Weights of a small transformer language model: biases on query, key and value, 328M tokens.
Each number is 128 + 32 x the weight over its row's rms, rounded and kept within 0 to 255. Layers, rows and columns count from 0. The size above them is the row's rms in percent of the matrix's.

# layer 7 MLP down, 160x640, rms 0.0855, rows 0-159, columns 400-439
size [104  99  91 100 101 104  92  96  96  95  97 101 100  93  98 101 100 103 100  98 100 100  92  98  96 110  93  99 101  93 102 105 101  97  92 100 106  98  96  95  98 100 106 101  96 101 100 100  94  92  93  97 101  94 102  98  99 104  99  94  97 101  99  97 103  96  96 108  94 103  99 101  96 100 102 101 104 100 109  99  96  95 105 100 100  95  99 100  94  98 104  94  93  98  96  98 103  94 100 105  98  96 105  94 101  95  98  99  98 105  92  91 105  95  99  94  97 102  99 101  91 100  98 101 176  97  96 100 100  91 100  91  97 100 104  96  95  96 101  96  96  97  98 106  97  99  96 105  97  99  99 101  95 178 104  95  96 103  91 100]
[[156 137 110 216 132 192 138 133 165 169 165 115 126 145  91 120 125 113 126 172 112 101 138 123 137 176 119 158 123 127 133 137 129 147 131 130 123 150 103 100]
 [134 132 103 186  95 168 108 139 132 121 144 123 115 159  91 161 103 135  72  94 128 177 143 101  51 118 141  49 116 128 105 110 116  95 120  41 166  87 100 124]
 [160 113 123 138 107 101 130 134 145 149 191 198 116 157 114 161 115 128 133 114 137  75  45 172 114 118 140 145  86 154 115 122 149 102 112 126 121 140  92  97]
 [ 75 119 158 167 136 149 147 139 178  84 145  87 119 133  82 129  60 150  33 129 179 130 101 172 119 122 134 143 129 185  95 162 109 151  94 158 113 135 203 122]
 [127 147 141 171 158 140 105 142 125 121 149  95  86 109 136 118 185 151  99 124 155 125 132 156 116 123 115 134 150  97 156 145 120 102 120 128 143  82 116  97]
 [135 139 179 126 154  96  87  48 148  94 129 117 139  75 185 152 104  79 184 131 155 112 145 180  93 124 117 154 112 139 112  87 109 211 157 148 129  90 123  73]
 [163 112 108  81 109 133 139 154 100 148 120  82 168 105 130  89 194 121 124 130 130 106 197  96 153 108 166 126 122 151 149  97  98  96 150 162 145  79 139 165]
 [106 137  60 104  80 124 197 144 124 115 162  89 128 155  25 104 159 159 150 118  85 147 138 160 128 100 140 157 113 109 102  85  77 132  97 156 180  99 104 113]
 [126 124 140 152 112 114 149  98 140 134  74 114 179 102 168 113 145 118 105 100 135 140 128 126 167 169  55 110 121  82 146 107  98 124 133  96 141 121 121 155]
 [ 83 116 129 122 117 130 156  92 145 127 127  70 180 145  65 165 141 108 141 138 236 126  78 156 196 168 131  80 148 128  66 171 151 163 154 201 123 138 102 142]
 [ 82  43 136  98 173 122  85  78 102 147 126  59 105 138 110 135 167 122 128 155 137  77 103 116  93 124 138 142 112 116 136 106 177 116  95 152 103  71  62  84]
 [118 109 122 129 153  97 134 131 151 147  93 148 115 116 127 163 114  68 153  98  70 174 133 176 100 137 132  64  88 108 100 195  85 126 144 154 108 111  65 174]
 [129 182 102 135 206 134 120 136 120  99 122 139 101 126 139 117  94 121 176  96  76 150 163 131 122 164  99  96 119 141 168 139 206 188 111 157  95 164 169 120]
 [232 108 136 157 168  91 159 141 134 119 119  99 122 109 150 157 152 153  76 147 120 177  85 126 104  99 111 156 142 119 169 173  76 142  87  99 164 150 147 115]
 [137 154  99  64 104  47 119 109 135 148 128 108 103 103  81 142 114 127 174 100 105 186 181 152 139  97 125 110 144 135 129  73 117 151 148 105 115 184 128  79]
 [151  96 170  94 158 106 155  98 117 161 137 124 122 176 145 108  92 144 155 153 160 106  67 168  89  98 103 144  97 138  86 189 153 130 166 132 154 158 102 174]
 [105 121 161 160  83 112 133 196  70  90 158 126 152 141  96 127 127 101 100 105  86  96 203 143 150 149 120 180  91  93 122 132 127 116 117 103 142 138 130 175]
 [161 124 112 205 179 195 168 148 120 159 145 128 172 122 132 104 155 170 135  91 158  74 134  95 106 184 156 121 145 127 123  90  73 162 132 133 135  77 113 150]
 [ 88 100  93 133  50 197  91 113 168 132 156 118 178 173 134 140 128 147  64 112 115 197  94 120 137  52 159 148 149 142 112 144 117 132  86  50 172 133 162 107]
 [133  96 129 185 108 183 163 115 103 169 102  83 121 149  98 125 136 153  97 172  97 146 138 108 160 184 125  91  72 116 151 146 112 153 124 142 156 120 185 145]
 [147 144 131 177 126 109 142 121 119 170  66 169 126 140 146 108 115 100  63 107 101  83 141 146 125 159 174 110 135 160 116 193 121 101 174  89 123 108 117  91]
 [147  95 113 161 109 198 120 153 169 116 130 110  80  89 149  79  66 100 134  86 154  73 114 103 120 139  36 123 167  66  53  93 158 176 148 132  86  97 148  82]
 [101 126 116  86 159  76 192 120 146 145 154  35  86 176 179 125 145  79 101 115 121 159 128  52 151  86 104 128  71 136  76 121 148 138 186 125  99  83 129 123]
 [119 178 138 124 102 126  83  85 156 133 113 119 159 156 172 165 119 142 150  95 102 160 139 141 107 158 105 137 105 139 106 158 169 164 131 166  84 142 140 123]
 [130 182  59 142 125 121 147 172 137 177 144 152 150  97 119 154 139 134  94 142 103 132 101  75  93 108 129  94 146  83  90 112 137 129  52  87 131 200 173 133]
 [ 85 185 141 122  92  72 130 154 139 115 122  93  86 116 111 115 169  97 125 155 137 141 114 144 168  79  82 172 140 140  43 120 151 120 164 105 115 106  83 184]
 [ 92 165 170 153 149 124 142 125 164 142 151 184  99 155 108 136 164 137 138 116  84 128 118 114 163  87  65 139 114  99 157 194 129  98 142  93 126 157  85 113]
 [179 118  95  64 138 103 105  99 168 124  76 166 112 150  99 119 119 136 117 177 140 102 149 144  93 155 171 101  76 117 120 123 100  71 192 102 123  79 148 170]
 [109 115 148 119 164 173 120 130 124 110 115 114  55 124 104 146 126 114  86  96 180 170 113 112 142 122  69 141 136 131 165 102 142 128 100 149 156 175 155 149]
 [117 152 137  98  87  74 136 131 140 131 105 120  89 160  99  79 152 124 170  87 112 180 136 122  48 131 144 127 111 131 167 117 103  54 112 122  78  92  91  78]
 [ 69 118 187 153 130 106 174 119 150  85  52 154 121 184 126 109 129  96  80 129 123 144 117 146 139 102 155 109 125 204  95 151 165 145  69 122 148 157  92 112]
 [147  98  93  94 163 110 114 145 117 115  82  86 141 141 117 106 116 200 124 121  68  99 124 155 123 147 155 112 124 151  91 143 144 103  97 107 127 112 173 138]
 [150 206  87  82 140 173 138 187  98 140 174 138 176 146 185 111 138 146 192  73 121 174 144  94  94  94 152 108 120 135  92 125 127 134  91 131 157 171  94 107]
 [154 127 108 142  96 132  98  75 143 116  81 108 127 117 147  97 174 136  99 164 171  86 130 102  84 107 123 132 138 147 153 114 166 196  64 134 120 136 142 122]
 [110 107 107 105  88 169 134  62 131 161 151 142 109 117 202  49 124 165 155 125 137  74 159 122 121  81 133 152 136 118 111  68 202  78 120 177  79 150  80 118]
 [103 155 126  87  90 109  58 117 112 119 115 139  94 143 106 162 141 155 134 138 162 159  33  65  78 149 109 129 113  86  82 125 186 114 104 122 135 139 167 134]
 [109 179 111 115  82 173 127 107 144 115 132  95 118 134 109 175 116 111 138 138 160  85 103  89 135  40  91 125  98 124 134 103 110  86 194 149 156  87 158 137]
 [102 146 105 142 139 129 125 152 136  85 111 132 112  87 124 171  77 106  55 137 157 161 152  89  98  41 100  84 100 140 113 188  71 133 143  43 126 119 115 100]
 [147 112 162  96 131  78 205 121 122 154  92 199 156 154 131 106 123 103 143  59 128 126 105  92 171  85 122 124 105 122 121  95 112 106 176 136 147  95  98 137]
 [135 106 107  87 156 180 114 166  89 150 167 185 131 114 137  93  53 129 133  75  74 145 122 179  93  74 136 144 136 120 107 166 136 117 132  95 134 147 106 112]
 [143 141  83 148  96 151 141  82 159 163 145 175  96 115 132 200 177  90  69 134 132  50 161  97 166 147 151 138 135 119 143  60 105  46 131 129 147 139 151 112]
 [112 154 172 135 149 107 135 168 137 117  65  90 158 160  66 151 166 160 130  93  75 104 142 136 149 143  84  74 109 133 177  68  70 133 119  78 106  90 111 155]
 [175 103 140 127 153 139 165 110 111 107 132 161 135 168 133 107  64 173 119 107 143  92 150 169 136 148 133 109 140 166 146 161 116 153 104 108 220 170 105  93]
 [109 138 145 137 175  87  99 162 115 136 160 160 126 156 163 103 106 121 147  87 119 167 155 221 133 115 186 154 185 109 140 118 138 153 104 144 151 156 135 170]
 [166  55 154 164  97 125 145  99 139 131  69 160 112 141 123  97 139 140 133 106 132 183 127 142 145 144 117 138 152 121 130 160  79 102 130 165 102  99 145 165]
 [203  70 175  56 114 165 136 121  90 133 111  85 151 151  99 104 121 123 114  84 109 148 138  69 151 103  96 141 121 155 110 181 124  95 150 141 133 130 125 176]
 [108  95 156 156 158 107  94 134 181 107 166 164 120 132 176 123 145 163 144 114 119 106 154 133 100 162  94 109 156 124 105 177 141 135 139 156 117 122 181 123]
 [ 77 171  79 134 104 114 140 164 117 139 179 183 154 125 188 170 162  87  99  92 126 123 121 169 180 166 146 138 120  60 107 113 150 130 124 105 140  92 127  76]
 [111 172 143 113 145 134  72  41  94 141 121 153 127 190 149 108 112 178 117  97  92 165 118 105  92 139 148 125 137 149 229 130 142 108 120 127 136  73 132 137]
 [ 81 104 133 196 165 128 130 146 145  96 146 133  97  81  83 156  99  79  74 201 133 139  69  82 174 150  86 109 121 154 176 118 112 113  80 170 143 133 126 128]
 [134 138 170  47 174 111 112 224  92 127 122 126 173 123 108 159 119 123  90  81  83  96 155 141 159 166 137 161 115 141 141 170 121 136 142  90 125 108 137 134]
 [102 125 131 159 124  84 135 135 157 140 108 109 113 160 150  84 140 135 115 137 154 119  55 177 105 100 124 147 139 102 153  70 133 100 178 120 117 132 119 122]
 [134 137  95 106 135 140 140 178 150 174 129 148 124 158  83 160  88 141 123 109  97 151 137 141 139  52 113 124 183 142 124 139  78 168 101 106 139 191  82 159]
 [120 134 103 141 162 126 162  89 112  76 149 162 110  99 172 123 131 164 137 140  93 128 183  97  84  96  89 131 148 134  39 121 107 152 146 125  89 124 163 112]
 [160 194 148 128 123 112  77 192 102  75 137 132 144  91 136 137 123 160 149 117 173 134 160 108 122 167 166 104 165 140 167 196 125 101  94 153 141 154  81 137]
 [ 72 104 153 118 123 118 106 151 134 100  93 140 164 104 124 127 111 142 161 138  90 145 152 117 203 106 117 136 132  86 158 126 164  90 107 138 112 137  94 104]
 [136 162 126 106 133 125 100 162 135  91  36 154 156 171  99 112 121 193 120 117 116 150 182 101 146 154 122 152 173  82 107 186 159 139 137  80 107 100 119 140]
 [ 86 232 105  89  84 159 135 129 100 148 117 125 140 138 181 136 116 127 160 115 135 122  86  76 138 104 143 154 177 118 123 124 141 115 177 156 190 130 154 109]
 [216 150  99 140 156 160 134  80 120 116  94 152 132  78 183  90 128 124 149  85  84 175 173 115 163 144 125 129  64 111 219 139 128 121 136  90 159 132 157 169]
 [176 118 193 106 137 143 130 160  53  94  86 115 159 157 143 158 159  97 110 158 161 172 124 108 118 107 133  96 125 152 160 109 122 134 135 171  93 129 106 105]
 [124 137  83 120 186 152 132  91 141  35 120 135  78 112 157 136 144 110 134 226 158 193 111 105 127 109 128 161 113 148  84 132 142  91 122  73 117  94 113 126]
 [ 81 155 139 155  66 171 176 117 179 154 126 131 101 154 138  98 174 105 116 146 104 198 187 109 129 126 128  99 120  69 148 108 118 115 136  61  28  83 174 164]
 [ 98 140  74 145 154 116 157 168 140 175 156 174 121 125 103 116  90 137 190 158 166 179 119  56 158 150 156 124 105 137 139 113 134 124  99  64 136 203 122  98]
 [139  76 119 145 142 120 158  69 132 104  89 130 146 104 159  65  72 100 148 104 186 121 114 112 168 158 103 143  54 159 158 115 142 159 151 166 136 119 118  59]
 [120 123 124 146 156  96 177 141 126 144 132 120 131 212 207  78 148 101  86 114 155 140 142  87 102 139 159 181 145  83 142 132 152  94 102 160 115 179  87 107]
 [ 88  92 162 150 112  95 111 151 120 110 118 130 126 133 133 133 177 129  96 179 162 161 145 129 152 168 120 141 122 179 124  73 137 122 100 151 134 106 190  95]
 [160 186 136 176  69 165 102 100 197 131 104 136 167 134 141 120  91 109 120  79  77 124 160 128 126 149  99 166 125  87 215  45 153 144 143 107 115 101 119  80]
 [135 182 182 169 109 176 180 147 114 178 129 169 149 149 163 110 141 106  98  89 121 104 166  85 138 131 115 145 126 133 140 140  60 103 149 150 134 127 130 112]
 [122 175  39 142 120 195 125 129 125 164 131 119  71 144 164 139 152 113  92 162 154 108 148 106 182 155 114 120 144 103  82 142 102 118 109 136 133 137  84 148]
 [145 107 145 147 105  99 165 106 151 159 106 135 227 109 164 129  99 154 121  84 105  84  97  95 143 103  64 125 131  83 109 119 176 194 174  99 137  65 140  65]
 [146 100 157 108  90  83 116 111 155 132 143 101  73 172 116 114  97 114 160 153 188 100 159 136 131 174 125 122 103 170  80  89 135 125 111 117 168 159 145 143]
 [115 178 190 146  62 142  91 138 117 133 109 193  93  84  72 141 123 124 177  84 108 102 136 138 132 171 106 156  85 114 177 198 112 117 178  79  78 131 101 122]
 [121 120 135  91 131 136 140 165 124 120  94 116 154 107 133 130 119 162  89  52 188 133 118 172 126 100  99 120 168 112  95 116 128 123  96 124 106  96 129 109]
 [117 108 136 152  90 137 107 110 103 101 117  93 151 173 135 158 126 127 201 160  66  87  99 131 153 136 117 109 149 112 117 113 105 137 159 146 155  85 104 122]
 [104 149 110 138 104 152 132 121 120  96  68 131 127 152 143 133  80 122 125 191 136  99 164  85 215 152 161  63 149 126 128 180 169 134 177 121 178 137 151 150]
 [123  70 109 144  96 107 118 182 145 156  92 120 153 133 158  89  96 155 104 152 101 135 116 122 166 127 105 120 118 174  90 139 114 121 119  74  96 132 147  91]
 [169 122 119 157 156 137 116 148  90 131 170 130 102 106 124  99 156 121 118 153 122 147  93 123 138 128 106  85 111  87 131 117 105 153 176 113 165  84 121 119]
 [140 133  92 114 161 113  94 128 216 145 122 137  96 150 121 105 179 116 126  90 133 161 139 157 138  55 119 191  99 150  85 117 126 117  62 133 116 120  71 134]
 [120  75 135 129 101 143 113 211  88 187 106 201 143 125 109  92 137 142 128 146 150  90 184 190 168 111 140  28 122 132 141 139 139 172  84 149 119 118 161 134]
 [113 209 132 145 186 133 145 158 165  57 112 126  66 110 170 110  94  76 162 105 178 119  97 172 162 163 120 120 105 144 109 127 153 111 135 138 104 139 139 111]
 [ 93 157 137 205 168 125 171  90 181 159 105 162 125 100 158 107 108 115  98  99 132 150 129 133 106 164 137 107 141 107 140  43 150 143 130  84 114  95 130 163]
 [194  86 130 103 127 155 150 104 106 150 140 157 173 188 134  68 144 136 141 166 192 213 109 112 148  95 163 166 156 119 108  81 159 127  77 167 103 109 132  36]
 [ 70 115 106 175 187 132 133 110 102 135 126 165 162 135 144 164 135 159 121 120 182 101 155 107 138 180 120 104 123 102 103 165 150 127 143 142 150 122 143  79]
 [155 170 160 165 151 159 147  50 167 140 137 114 139 125  92  82 140 112  85 101 124 122 126 129 202 156 138 101 128 127 148  56 150 177 139 141 164  90 126 171]
 [152 108 105 152 153 148 213  98 155 119 130 182 129 179  91 171 187 116 103 103 189 137 104 121 156 125 163 110 185 118 155 116  73 155 147 127 138 155 100 144]
 [127 144  89 116 150 157 107 142 122  80  66 114 116 124  29 155 113 138  84 118 105 108 160 151 157 145 111 108 195 116 112 187 146 144 151 140 105 113 140 137]
 [141 145 178 154 101 138 112 107 151 153 131 162 162 139 158 138 155 169 113  70 136 145 178 123 144 131  78 123  84  53 153  82 102  94 140  98 132  99 162  86]
 [120 157  97 143 151 137 100 170 124 129 119  48 173 129 102  66 108 178  86 121 124 137  79  84 127  64  68  79 172 137 220 133 204 188  91 162 178 113  57  74]
 [ 89 124 102 109 114  92 116 118 116 116  77 157  88 198 134 111  97 119 180 149 112 133 120 128 158 126 163  75 158 137 124 118 116 139 124 143 122 104 100 168]
 [113 183 164 145 178 191 113 156  85 112 138 174 183 223 129 109 159 111  80  91 108 133  83 138 164 117  97  95 141 119 166 117 111 120 123  77 155  61 120  99]
 [135 143 176 135 169 151 134 188 133 100 130 132 151 121 135 133  78 131 168  56 124 105 174 156 153 152 143 131 184 166  89 117 149  55 124 121 189 127 162  86]
 [112 139 134 151  97 165 162 162  76 144 163 137  87  89  94  98 139 103 177 177  96 105 164 186 101 123 123  78 156 130 152 127  65  74 163 146 161 135  73 128]
 [169 192 102 161 196 143 123  99  85 154 155 142 122  99 151 155 117 167 131 129 136 160 141 109 118 153 152 140 178  96  91 130 130 151 156  57 180 138 134 138]
 [145 135  95 139 129  99 115  63 159 120 140  97 102  95 128 164 123 115 137 126 142 133 129 144 137  51 153 165  94 171  58 123  86 196 144  84  71 103  91 147]
 [160 107 118 219 103 140 182 155 148  88 123 114 168 154 157 139 146  81 180 132 150 148 145  84 162 151 178 103 187 167 116 103 135 128  83 122 167 165 143 204]
 [138 120 153 104 146 100  68 166 177 137 130 109 183 141 143 198 110  59 110 162 122 120 184 138 114 130 148 162 151  89 117  76 106  52 149 133 111 109 127 171]
 [ 99 160 144 163 166  95  65 143 156 189 171 159  69 167 147  89  51 149 115 214 117 127 107 159  58 136 106  97 123 129  79 130 117 111  99  90 128 140 100 125]
 [128 164 108 149 150 148  99 131  93 119 163 126 125 140 134 164 146 150 106 143 116  85 104 137 130 140 137 116 106 104 116 146 149 107 125 121 118 152 132 112]
 [ 91 149 178 131 124  93 100 181 119 146 175 135 139 148 107  97 130  96 157 113 116  76 135  87  51 127 172 143 174 108  85  91 192 199 145 108 214 141 169 100]
 [ 35 168 189 163 155 112 137 122  70  92 113 103 155 107  92 117 113 140  48  78  91 145 161 166  69 106 130 143 117 141 148 151  76  97  92 117  95 158  93 147]
 [ 63  56 147 142 140 145 183 190 116 141  98 106  98 158 140 155 122 219 113  98 137 123 143 132 139  96  97 160 119 130 114  82 115 186  65 135 105  66 146 126]
 [162 147 142 130  97 114  79 131 137 145 136 161  91 130 129 110 119 137 113 120 150 150 131 155 159 141 122 170 106  97 100 160 169 117 162 113 150  97 132 169]
 [146 122 146 142 117 204  96 144 154 176 118 111 148 108 131 110 144 154  72 142 123 112  99 110 151 181 120  73 143 131 108 144 112 150 107 161 134 178 129 132]
 [137 185 121 206 161 165 115 142 172  99  75 138 156 134 125 131  79 168 116 123 162 156 124 176 143 139  97 131 148 111 128 165 137 187 138 140 100 120 110 151]
 [163 165 158 176 116 100 173 120 116 130 164  92 183 109 150  84 110  97  98 106 109  66 139 120 129 117 148 130 110 155 144 144 101  79 210 179 117  79 117 158]
 [118 136 139 130  88 119 192 123 156 158 104 140 153 121 116 168 192 169 163 140 168 108 138 117 117 148 133 105 137 104 109 121 169 125 130 198 128 146 130 138]
 [129 114 120 164  80 121 133 103 125  96 113 171 122 117 137 185 175  98 137 181  92  95 193 101 161 120 139 144  73  85  96 113 142 200 155  98 134  78 121  93]
 [161 100  84  98 125 152 126 158 146 145  95 145 149 119  74  76 131 214 165 122 125 107  80  95 189 138 150  82 144 138  99 166 172 176 150  69 150  88 145 154]
 [108 140  86 152 105 133 128 106 111 165 141 136  86  91  93 138  82 158 127 135  79 102 152 145 191 124 107 126 133 144 143 180 179 125 132  68 176 145 123 167]
 [161 139 124 132 107 145  87 101 130 152 158  69 108  87 156 169 183 148 115 139 151 136 128 116 151 142 120  74  92 116 181 133 113  92 147 136 189 183 156 156]
 [133 136 171  62 101 107 181 145 175 126  90 162  91 135 174 147 147 132 142  88 181  95  86 122  76 110 102 111 123 117 143 102  86 107  45 130 166 113 147 104]
 [108 172 136 149 118 112 139 170 134 159  59 156 114 114 109  90 130 185 155 131 140 145 130 113 129 169 167 152 125 148 110 132 118 178 132 170 102  86 116 116]
 [186 112  93 128 185 138  92 124  98  97 124 141 149 143  95 124 166 116  69  93 124 153 149 170 122 165 137 149 146 135 153 124  90 107 103 127 176 156 128 156]
 [113 108 128 127 171 170 156 124 142 102 164 123  84  97 136 172 110 135  81  92 125 114 145 140  86  98 143 106 124 149  77 121  98 114 147 179 133 141 128 115]
 [ 99 116 149 113 164 154  73 149 134 126  76 109 125 161 145 135 166 204 167 162 126 137  72 188 115 144 156 103 127 183  89 145 136 173  88 132 107 145  49  92]
 [ 93 127 125  57 137  46 168  41 100  87 100 112 151 147 153 107 171 121 176 139 147 116 116 125 104 142 124  91 114 174 147 110 116 153 137 121 112 109 102 125]
 [125 101 104 105 146  97 132 114  98 171 178 102 155 156 153 138 100 116 106 144 150 152 119  84 133 119  83 118 112  93 129 165 151 132 193 168  88 118 143 134]
 [151 116 188  98 101 178 127 144 119 144 182 126 110 170 122 161  76 180  95 177  84 147 155  80  98 124 102 117 134 164 154 109 193 177 116 108 102 133 155 160]
 [143  69 148 131 112 112 135  90 169  39 124 163 103  97 178 117  89 144 126  85 159 167  91 121 159 201 127  58  87 167 158 103  69 145 131 149 100 123  55 123]
 [ 64 170  91  71 105 100 150 116  95  98 133  67 118 163 155 138 177 113 105 121 139 120 138 136 129 148 149 200  70 166 106 110 174 157 134  76 196 109  70  58]
 [156 138 101  73 128 161  87  81 127 153 154 106 178 160 134  92 145 148 161 101 175 100  91 114 133 139 150 140 141  96 127 132 116 127 111 127 101  22 158 162]
 [131  96 134 123 122 154  93 157  69 177 166 135  59 125  78 142 138 125 181 155 144 163 137 127  66 115 131 168  79 137  96  97 142 112  98 134 169 192 127 101]
 [142 126 135 141 138 112 117 131 137 105 137  90  98 168 129 144 153 133 112 151 154 158 104 144 149 125 112 129 130 154 164 143 164 135 105 147 191 111  59 176]
 [130 144 150 124  77 142 149 137 163 101 154  91 121 109 109  89 130 162 200  94 131  97 115 138 125 104 125  73  87 161 226 112 131 121 112 125 156 146 105  96]
 [145 152 124 108 138 177 206 103 161 152 140 177 100 109 165 115 148  80 121 136 139 155  99 126 171  76  89 135  67  46 132 103  89 171 150 151 138 134 122 118]
 [167 168 135 175 114 133  88 141 126 129  98  76 132 130 102 153 184 121 118 111 119 198 139 127 108  98 158 181 105 146 114 130 166 130 121 117 101 182  94 161]
 [128 165 198 101 141 115 125  89 159 202 108  98 150 127 152 148 170 143 136 140 154 154 120 114 113 167  74 173 120 138 148 134 107 165 155 189 159 142 175  88]
 [150 144 143 133 132  72 100  75 128 147  88 117  43  91 121 166 130 102 134 116 152 139 125 114 175  82  88 155 169 164 112 108 135 176 213 103 112 119  97 124]
 [ 87 191 166  85 140 137 120 132 187 172 149 119 169 151 128 143 116 113 162 134  82 109  81 172  92 126  88 126  75 168 148 150 139 117  80 125 148  85 112  85]
 [212 139 129 144 134  94 155 122 115 146 158 115  97 143  96 135 107 151 111  65  99 169 177 136 131 225 128 122 167 166  55 152 119 154 102 136 177 158 108 210]
 [137 115 148 126 169 195  66 138  94 143 177  92 128 171 111 115 127 127  80 112 126  80 169 117 110  88 169 154 147 142 135 122  93 117 121 157 159 116  91 145]
 [ 75 103 159 154 171 131 164  82 108  89 120 113 101 115 166 156 202  68 114 140 138 109 141 138 156  93 223 157 190 163 129 166 147 134 170 161  92  96  47 129]
 [ 99 137 156 130 190  93 139 115 152  91 115 106 215 175 119 124  82 148  83 125 140 155 105 124 145 166 115 208 125  90 155 125 149  93 147 136 117 147 132 117]
 [112  98  31 120 155  69 111 149  96 119 100 138 120 138 108 142 106 173  92 181 114  98 125 135  96  97 140 126 129 167 181 186  73 124 123 157 123 129  49 119]
 [146  99  94  83 187 113 144 101 128 100 161 128 141 101 130 104 102 104 118 140 130 166 154 106 168  83 127 125  95 147  90 149 135 123 144  98  85 156 108 137]
 [205 120 105 149  87 174 122 151 116 126 128 111 191  66 161  61 170 134 127  74  87  89 136 206 100 125 102 118 145 127 125 123 193  99 173 156 112 181 121 106]
 [143 101 119 112 101 153 159 157 146 145 110  96  79 101 118 173 169 114 107 155 110 152 137 137 112 139  29 118 111 109  81 130 148 111 141 120 118 100 136 144]
 [123 127 148 130  80 141 120 160 169 124 164  99 176  88 142 127 128 122  98 107 117  99 108 128 160 209 149 116 156 139 117  76 152 124 125 144 105 175 173 148]
 [154 152 112 172 140 130  95 100 104 154 127  90 114 113 112 129 176 154 138 132 159 129  65 117 137  97 146  99 125 112 132 141 131 111 132 167 146 122 171 132]
 [151 116 157 186 116 142 196 131  97 134 113 141 166 166 166  55 148 132 126 137 106 183  46  89 115 152 141 141 170 176  96 156 127 136 167 121 137  98  94 130]
 [113 124 160  98 160  67 122 116 140 108 109 111 134  99 139 122 116  78 164  62 150 134 176 106 145 123 147 101 112 159 108 121  70 114 109  95 174 164 164 104]
 [125  94 163 181 124 157  73 113 104  86 150 108 136 152 150 145 125 190 134 166  95 131  81 142 114 119 150 111 119 119 135 117 166  85 149 100 133 121 131 143]
 [180 151 123 155 104 162 155 122 193 114 140 162 165 105 138 108 120 154 112 137 154 148  73  83 164  79 127 130  84 120 157 123 120 182 161 149 150 147 134 141]
 [138 132 141 133 126 167  84 115 196 180 139 115 142 100 105 106 155 113 119  73 159 143 119  88 131 123  74 135 174 108  80 102 158 115 168  81  74  86 104 140]
 [114 167  92 155 149 117 175 112 185 157 129 129  53  86 132 138 163 178 187 156 177  75 104 125  90 135 101  26 151 126 141 121 163 167 114 147  95  58 155 168]
 [131 169 131 104  69 131 159 124 139 145 122 155  82 162 127 185  99 139 111 149 107 150 160  87 155 116 127 148  99 126 113 138 134 123 186  88 124 104 121 153]
 [110  78 168 149 164 134 127 142 174 124 165 118 105  96 161  64 150  93 132 129  91 131 122 156 128 139  68  93 192 146 134 100 136 153 156  76 155 127  80  85]
 [118 151 111 150 147 130 118 164 110  98 181 182 128 107 133 139 144 144 106  98 104 121 163 152 136 119 173 117  99 144 124 104 140 124 105 131 129 197 144 179]
 [ 88 118  92  70 138 134 120 119 157 179 146 155  92 223 116  97 168 143  96 139 171 122 134 160 116 113  58  88 127 109 138 184 134 137 109 150 149  68  76 175]
 [145 159 125 186 133 103  99 126 131 161  87 129 193 126 151 167 112 115 119 106  82 130 129 107 170 129 105 109  94 107 125 112 136 156  73 131 123  89  67  81]
 [ 83 127 192 137 138 102 170 142  66 201 124 187 136 150  96 185 122  80 164 140  62 127 116 163 100  66 126 133  67 169 121 136 124 139 134 128 149 153 166 100]
 [135 170 155 136 147 141 187 161  35 113 131 142  87  97 168 145 167  96 125 129 146 116 157 115 120 168  38 109 107 125 125  95  93 142 168  83  84 144 110  96]
 [107  90 109 118  84  91 162 141 145 141 122  85 140 113 157 115 121 122 158  91 150 121  99 123 116 117 167 179  62 148 112 138 122 124 160  95 162 168 104 100]
 [114 132 137 111 201 183 149 135  60 148  59 120 165  95 139 127 129 134 117 108  87 158 124 145 147 144  98 119 139  92 134 114 102 147  94  94 139 134 146 141]
 [156 123  96 143 149 168 138 135 144 166 140 103 128 143 142 210  84 193  62 151 151  94 117  62 164  79  99  86 121 145 138 161 116 139  88 130 139 124 189 108]
 [130  78 119 131 127 149 123 121 119 164 127 111  90 193 128 128 104 112 154 147 142 146 124 108 125 125 138 174 122 127 101 109 174 154 124  55 170 171 173 134]
 [ 91 168 138 181 100 149 155 130  83 192 174 111  90 180 152 167 136  85 132 179 131 141 136  98 133 218  76 135  51 103 177 129 146  69 165 140  91 137 133 119]
 [102 145 117 131 104 112 155 150 184  52 173 132 119 102  96  96  64  92 171 117 187 111 143 114 108 193 142 147 152 126 147 150  74 103 146 107 159 140 166 162]
 [112 137 172 100 118 134 172 130 120 141 136 115 115 162  77 141 159  94 148 190  97 158 152 128 103 102 160 125 122 154 142 108 146 133 140 147 124 133 144 198]
 [199 145 125 109 139 152 116 198  96  90 114 101 101 111 144  92 163 144 109 179  92 134 191 160  97  95  59 111 119  74  89 149 152 104 108 129 126  84 103  93]]